python train.py --head_dim=32 --tie_word_embeddings=false --init_std_o=0.0114 --optimizer="soap_variant" --beta1=0.95 --weight_decay=0.049 --final_lr_fraction=0.0
Each number is 128 + 24 x the weight over its row's rms, rounded and kept within 0 to 255. Layers, rows and columns count from 0. The size above them is the row's rms in percent of the matrix's.

# layer 4 attention query, 96x64, rms 0.267, rows 0-24, columns 0-63
size [ 83  79  76  96  89  86  76  77  89  87  84  85  85  77  80  85  92  82  79  89  83  94  87  88  83]
[[122  96 185 124 117 155 120 102 152 106 123 134  98 148 122  98 142 109 117 167 103 165 103 109 122  73 124 109 112 143 161 173  99 156 148 103 127 117 141 135 157  89 127 136 153 115  86 155 136 117 132 130 147 157 141  75 118 132 140 135 106 128 118  91]
 [117 116 127 155 151 114 137 105 120  93 141  70 102 126 129 124 123 137 126 125 120 100 140 122 105 119 130 124 100 124 121 115 172 116 110 152 109 128 114 147 113 118 142 127 134 172 149 150 103  62 156 114  91 115 118 134 157 131  64 140 199 111 155 116]
 [106 168 125 149 129 104 131 150 171 131 128 125  95 114 100 111 130 131 113 177  99 138 152 140 142 128 144 167 118 170  99 103 145 111  94 111 155  83 129 136 115 104 160 109  91 122 128  88 147 149 139 118 112  90  96 138 146  63 112 104 127 126 132 113]
 [103 132 136 184 138  95 152 139 143 126 115 131 147 140 167 125  69 119 161  66 107 135 123 153 112  96 186 132 106 132 166 112 145 135 127 118 138 101  99 105 118  99 140 118 126 121 129 120  91 130 127 146  88 121 103 174 124 146 100 138 138 156 115 134]
 [152 146  88 122 133 131 136 146 163 158 112  88 121 101 149 117 129 161 161  89 150  95  91 117 113  90 123 157 154 158 146 130 127 114 131 101  80 122 148 126 149 160 139 158 108 125 125 121 155 166 142 148 168  96  84 119 111 120 119 155 113 116 133 171]
 [131 159 167 139 161 158 171 127 145 125 139 110 131 127 135 152 119 146 151 145  85 168 123 155 120 129 122 144 184  62 133 146 150 133 128 112 130 153 115 121 127 151 127 113 154  92 114 189 127 138 151  94 174 132 148 141 123 126 125 146 166 103 123 115]
 [100 150 126 117 145 120 168  81 122 158 144 103 107 121  87 123 114 153 130 155 102 142 131 125 132  92 132 108 104 150 127 149 147 121 169 106  71 116  94 126 142  99 139 123 129  89 121 108  89 111 101 121 154 146  84 118 129 157 131 138 156 114  82  87]
 [153  91 164 155 167 128 100 133 116 116 124 107 123  70 163 106 164 113 161 136 148 134 155 177 135  94 158 122 141 146 114 181 121 172 144 110 119 163 148 115 115 125 119 120 107 145 164 102 106 165  97 120 109 142 136 104 148 138 117 144 128 136 121 135]
 [167 132 127 169 112 144 135 100 190 112 104 176 151 116 113 154 123 165  99 140 124 138 143 139 111 152  93  90 136 130 118 137 121 110 158 142 114 169 144  88 150 175 104 110 163 153 127 147 135 111 118 107 148 118 118 140  98 129 152 134 131 105 162 162]
 [184 160 146 117 130 110 117 163 109 139 158 134 175  98 125  86 120 151 168 125 139 144 130 129 172 144 126 132 128 130 121 126 138  81 145  94  99 119 102 132 114 152 147 190 160 135  84 154 125 110 116 141 125 151 125 143 166 127  99 149 109 107 109 118]
 [124 145 111 114 139 105 103 106 129  99 107 115 155 134  70  74 151  95 157 145 120 128 132 133 163 138 128  83 163 146 146  95 104 125  95 174 107 116 111  81 120 147 127 132 103 125 116  82 110 139 111 154 159 146 107 100  89 104 124 131 110 119 138 135]
 [120 101 128 109 159 118  87  97  73 116 100 154 116 128  81 128 152 166 154  82 140 121  93 139  85 106 133 133  91 172 154 138 119 130 142 145 152 136 104 158 121 105 104 109 129 131  78  93 116 110 138  99 116 108 104 125 127 104 150 133 151 122 140 132]
 [142 139 177 130 121 142  98  87 114 150 127 105 130 119 135 138 127 134 111 116 138 165 121 124 147 160 122 119 132 141  87 115  64 117 136 163 146 129 131 140 109  85 142 101 123 179 184 148  93 119  99 146 118 142 151 116 100 102 139 138  89 127 162 162]
 [129  90 164 143  92 136 164 165  99  92 125 109 148  89 119 117  93 127 135 163 103 121 139 155 157 132 154 117 123 140 142 134 138 133 123 148 125 107 109 121 152 104  97 100 141 140 186 162 115 133 145  72 107 114 161 103 137 144 157 173 121 143 147 121]
 [ 69  91 134 118  98 121 142 139 112 142  93 123 151 163 138 157 123  96 118  89 140 122 156 119 109  80 110 160 121 141  83  91 110 141 159  86  97 147 122 115 138 137 120 154 138 135 106 148 142 138 115 123 163 127 160  83  99 111 100  94 125 131 128 110]
 [ 98 137 151 134 150 133 152 134 136 181 141 143 161 153 140 157 193 154 135 130 133 152 106 110 122 117 129 162 109  71 131 114 144 128 112 148 123 111 131 114 124 182  89 132 104 149 138 155 123 151 145  70 167 148 148 153 104 123 131 157 141 115 119 135]
 [123 173 135 165  94 122 100  87 129 138 122 119 104 148 119 177 131  91 130 130 114 137 153 137  92 119 108 148  90 108 112 102 156 121 115 141 106 138 111 101  96 108 138 152 128 183 129 118  98 151 117 137 133 126 105 146 140 103  80 141  64 114 148 143]
 [114 115 106 148 131 137 113 147 121  99 107 147 141 132 136 147 143 120 163  93  96  79 119 135 113  85 100 134 139 113 127 151 133 101  89 166 133  70 112 157 123 141 110 113  85 110 166 105 110 125  71 160 109  80 152 125 140 127 106 117 138 111 129 148]
 [ 82 151 114 119 121 112 116  96 144 113 150 102 113 160 147 134 125 146 166 134 135 143 154 135 145  98 168 147 122 141 130 122 124 137  85 110 144 107 133 110 112 133  70 107 159 107 140  72 103 108 128 131  83 114 139 124 146 133  82 198 131 137 131 123]
 [128 128 130 119 120 114 124  85 120 154 164  90 146 182 129 105 133 104 103 123 125 151 112 106 128 128 104 115 116 130  64 121 119 111 117 144 101 130 144  99 146 142 103  95 126 107 135 192 111 107 116  86  95 127 142 176 130 117 117 101 120 184 134 121]
 [162  73 146 107 143 131 121 128 131 127  77 143 103 149 130 127 158 114 109 110 130 137 153 108 139 133 141 122 145 147 108 127  93  95 170  89 165 128 138  94 142 129  98 108  96 143 133 129 168  89  84 116 152 125 120 130 129 100 121 103  89 146 126 185]
 [120 128 132 135 119 171 136 141 122 148 116 133 106 121 119 128 159 161 137 164 114 173 131 108  91 152  96  55 107 122 157  95 143 111 160 106 142 106 107 111 123  86  83 156 141 147 110 147 168 125 119 120 122  91 164 127 114 107 157 125 119 141 159 143]
 [128 140 128 115 164 142 151 172 112  81 153 121  94 131  80 108 113 139  81 112 153 160 134 119 128 155 123 166 132 139 120 169 139 124 106 135 129 118 150  84 131 195 123 138 111 168 155 142  97 154 118 117  88 160 123 124 118 136 145 110 148 129 140 104]
 [133 129 111  93  95 103 113 117 157 148 111 113 124 122 142 143 133 132 114 113  92 140 120 166  90  74 171 138 129 139  93 111 104 142 150 131  97 137 139 120 164 142 104 122 139 118 153  60 111 106 158 128 112 140 147 162  95 130 104 120 146 123  65 136]
 [108 163 110 137 102 136 150 128 161 121  75 135 123 115 125  74 118 120  94 122 127 135 147  67 102 111 129 131 149 113 105 165 105 143 131 140 103 101 142 118 156 132 106 166 126 116 142 106 141 119 116 147 132 155 139 115 181 143 155 114 130  71 159 166]]
# layer 4 attention key, 96x64, rms 0.253, rows 0-23, columns 0-63
size [ 84 102  74  97  86  95  85  83  88  86  86  89  96  88  75  87  90  85  76  92  95  90  80  81]
[[120  82 165 127 138 113 115 109 116 106 174 111 139 115 116 131 150 139 150 103 114 113 130 146 121 128 120 142 116 148 164  87 131 166  86 142 167 172 126 126 114 182 127  53 133 148 132 105 142 146 144 107 128 149 123 157 113 143 103 130 160 108 104 110]
 [123 145 121 159 123 108 119 146 139 131 127 120 145  94 134  93 110  98 143 143 121 141  61 146  97 143  91 111  75 111 155 145 131 133 113  87 138 139 133 149 120 101 131 153 153  92  81 162 146 171 174 146 146 151 125 144  99 125 142 143  95 103 120 124]
 [138 143 132 124 153  84 127 173 116 138 140 116 130 151 176 129 109 121 135 113 132  88 183 107 138 145  95 151 102 101 132 134 159 119 108  88 124 102 126 126 115 152 119 178  92 146 136 160  88 139 157 151 120 151 128  66 111 107 130 119 118 160 136 130]
 [145 130 108 146 105 100  91 155 119 105 163 133 105 100 138 101 119 105 125 145 130 116 111 128 131 175 181  99 120  99 143 100 133 116 128 108 117 112 181 131 121 124 144 146 180 102 127 113 125 145 107 135 183 127 126 139 132  95 118  81 121 120 123 189]
 [ 71 114  84 124 173 156 111 121 123 111 143 141 132 157 117 110  91 109 106 128 108 149 137 140  92 112 153 103 130  95 119 128 128 116  84 126 166 134 160 116 135 108 105 116 144 152 147 135 144 162 135  79 129  80 146 134 123 100 174 151 140 153 130  94]
 [107 122 169 132 154 117 133 154 120 126 155 129 152 130 117 142 121 140 139 128  89 152 151 163 154 105 133  69 115 167 134 121 110 146  97 119 113 134 138 134 121 151 133 132 199 140 171 139 125 175 113 175 151 112 152 104 126 140 138  87 114 116 144  84]
 [157 112 125 172 124 121  93  98 148 141 144 117 168 150 153 155  88 106 151  97 152 139 124 150  97 115 114 115 113 124 109 132 139 148 150 115 120 142  83 153  93 122 149 134 175 117 118 177 138 127 151 116 129 139 120 179  84  97 114 134 129 126 176 153]
 [138 133 133 107 117 182 124 124 171  85 144 119 127 151 105 175 143 115 129  99 123 133 123 122 100 162  87 124  68 132 174 148 155 106 156 130 155 113 145 122 131 151 110 131 149 119 109 153 143  89 128 108 155  87 107 158 125 116 104 126 150 139  98  98]
 [104  91 143 144 145 153 117 111 105 119 137 145 155 110  86 116 154  93 143 115 142 134 147  86 156 120 121 176 133 172  68 125 139 150 151 134 150 103 101 193 141 105 122 144 128 167 120 106 137 129 116 119 134 118 178 121 144 134 130 123 127 123 135  83]
 [100 145 118 136 144 122 104 135 126 136 104  88 158 123 133 163  78 106 101 134 149 125 113 159 117 152 141 109 106 180 125 126 149 150 129 104  94 136 147 109 161 126 112 161  91 153 170 105  89 152 147  87  97 109 148 154 133 102 131 152 177 128 118 138]
 [136  90 112  86 134 139 156 152  94 167 143 126 147 155 148 116 117 124 115 164 117 123 128 115 113 139 130 129 131 110 116 117 158 132 149 124 132 110 106 150 130 129 143  98 126 121 138 165  97  68 104  88 129 140 103 120 146  96  99 158 197 143  82  93]
 [134 128 111 152 145 145  96 140 129 123 117 149 161 145 149 138 137 115 112 141 173 181  71 113 151 104 128 143 115 116 140 136 157 134  91 166 142 141 150 147 177 150 133 138  70 104 117 168 143 110 158 133  81 137 106 138 133 105 114 115  93 116 150 143]
 [109 145  97 174 127 177 141 111 177 156 101 100 117 115 107 126 119 153 101 138 111 132 113  99 120 110 114 160 127 144 138 179 140 145 144 108 146  95 106 155 114 155 169 162 117 140  84 144 135 101 144 145 130 168 102 129 168 104 146 136 147 112 150 122]
 [153 139 119  96  92  96  81 115 100 119 118 146 163 146 117 117 145 169 149 125  74 155 148 124 154 194 147 118  83  95 136 122 126 136 175 125 110 105 106 128 131 140 135 131  90 137 105 113 106 124 142 137 180 142 105 126 152 109 139 111 135 135 140 114]
 [103  89 148 151 116 137 142  76 144 127 124 109 122 133 137  83 129 131  87 129 139 126 166 136 135 139 161 118 103 149 130 143 131 137 104 161 153 121 115 118 106 128 142 122 173 132 124 109 151  94 170 107  69 114 138 113 113 199 130 161 126 129 117 170]
 [135 121 142 105 117 144  97 101 126 152 172 122 133  97 125 148 104 124 139 141  87 148 107 140 134 117 152 118 133  70 145 142 134 164 109 119 149 108 103 142 146 130 156 149 157 116 151  90 158 170 120 142  93 149 166  78 121 120 176 141 109 127 165  98]
 [121 103 125 130 165 124 169 125 148 121 161 109 116 112 130  91  81 117 119 135 162 114  91 105 139 137  96 123 128 116 128 154 128  88 134 113 170 109 117 137 128 109 162 172 161 150 107  95  98 103 133 153 106 188 109 117 103 102 165 129 143  98 109 120]
 [140 161 169 133  84 138 120 136 101 153 142 140  83 141  99 134 123 159 110 173 136 144 136 147 108 119 132 108  96  86 101 138 127 116 169 123 118 128 127 146 154 114 129 175 126 149  88 166 112 157 103 128 137 169  85 139 133 152 103 161 145 122 150 160]
 [159 134 108 111 113  85 136 127 126 129 141 120 133  88  96  98 100 124 131 126 123  97  77 128 104 148 139 162 136  97 114 148 137 111 103 119 168 144 130 100 101 136 135 165 165 104 127 195 117 107 138 145 126 113 137 164  94 118 113 106  69 132 146 144]
 [138 105 116 161 126 135 131 138 161 139 136 133 129  92  91 103 139 117 109 130 132 149 150 148  91 152 161 164 153 173  87 181 132 123 126 132 127 167  99 182  97 139 146 158 141 126 137 104 121 150 112 152  82 160 114 103  79 126 139 115 114 127 126 128]
 [102 132 134 147 125 153  84 134 174 176 107  69 130 124  98 133 133 109 124 119 147 160 181  86 118 106 101 154 118 124 109 141 172  97 118 192 147 155 111 142 152 131 129 127 123 142 120 129 117  92 128 138 100 128 144  96 146 154 118 147 135 123 122 141]
 [129 129 122 112 135 159 102 125 109 135 115 105 128 135 130 131 120  97 160  92 147 137 123 146 133  64 121 167 126 138 101 109 130 106  85 167 111 129 119  98 181 175 171 131  89 146  95  91 103 128 118 116 156 155 163 108 140 110 162 128 130 130 147 146]
 [157 123 106 199 140 125 116 124 142 116 151 129 133 164 106 159 150 130 120 163 117 101 105 155 111 117 137 145 103 142 106 128 123 108 171 132 144 126 112 113 161  95 102 124 113 100 129 139 111 115 168 196 107 139 146 104 156  96 124 138 104 122  85  95]
 [123 116 125 112  91 133 118 153 135 142 183 161 124 146 154 104 110  91 154 137  93  83 127  84 151 123 151 158 129 129 145 184 104 124 126 164 117 167 145 106 105  98 128 170 163 152 137 130 116 125 121 116 136 148 157 129 104 124 107 125  90 106 162 121]]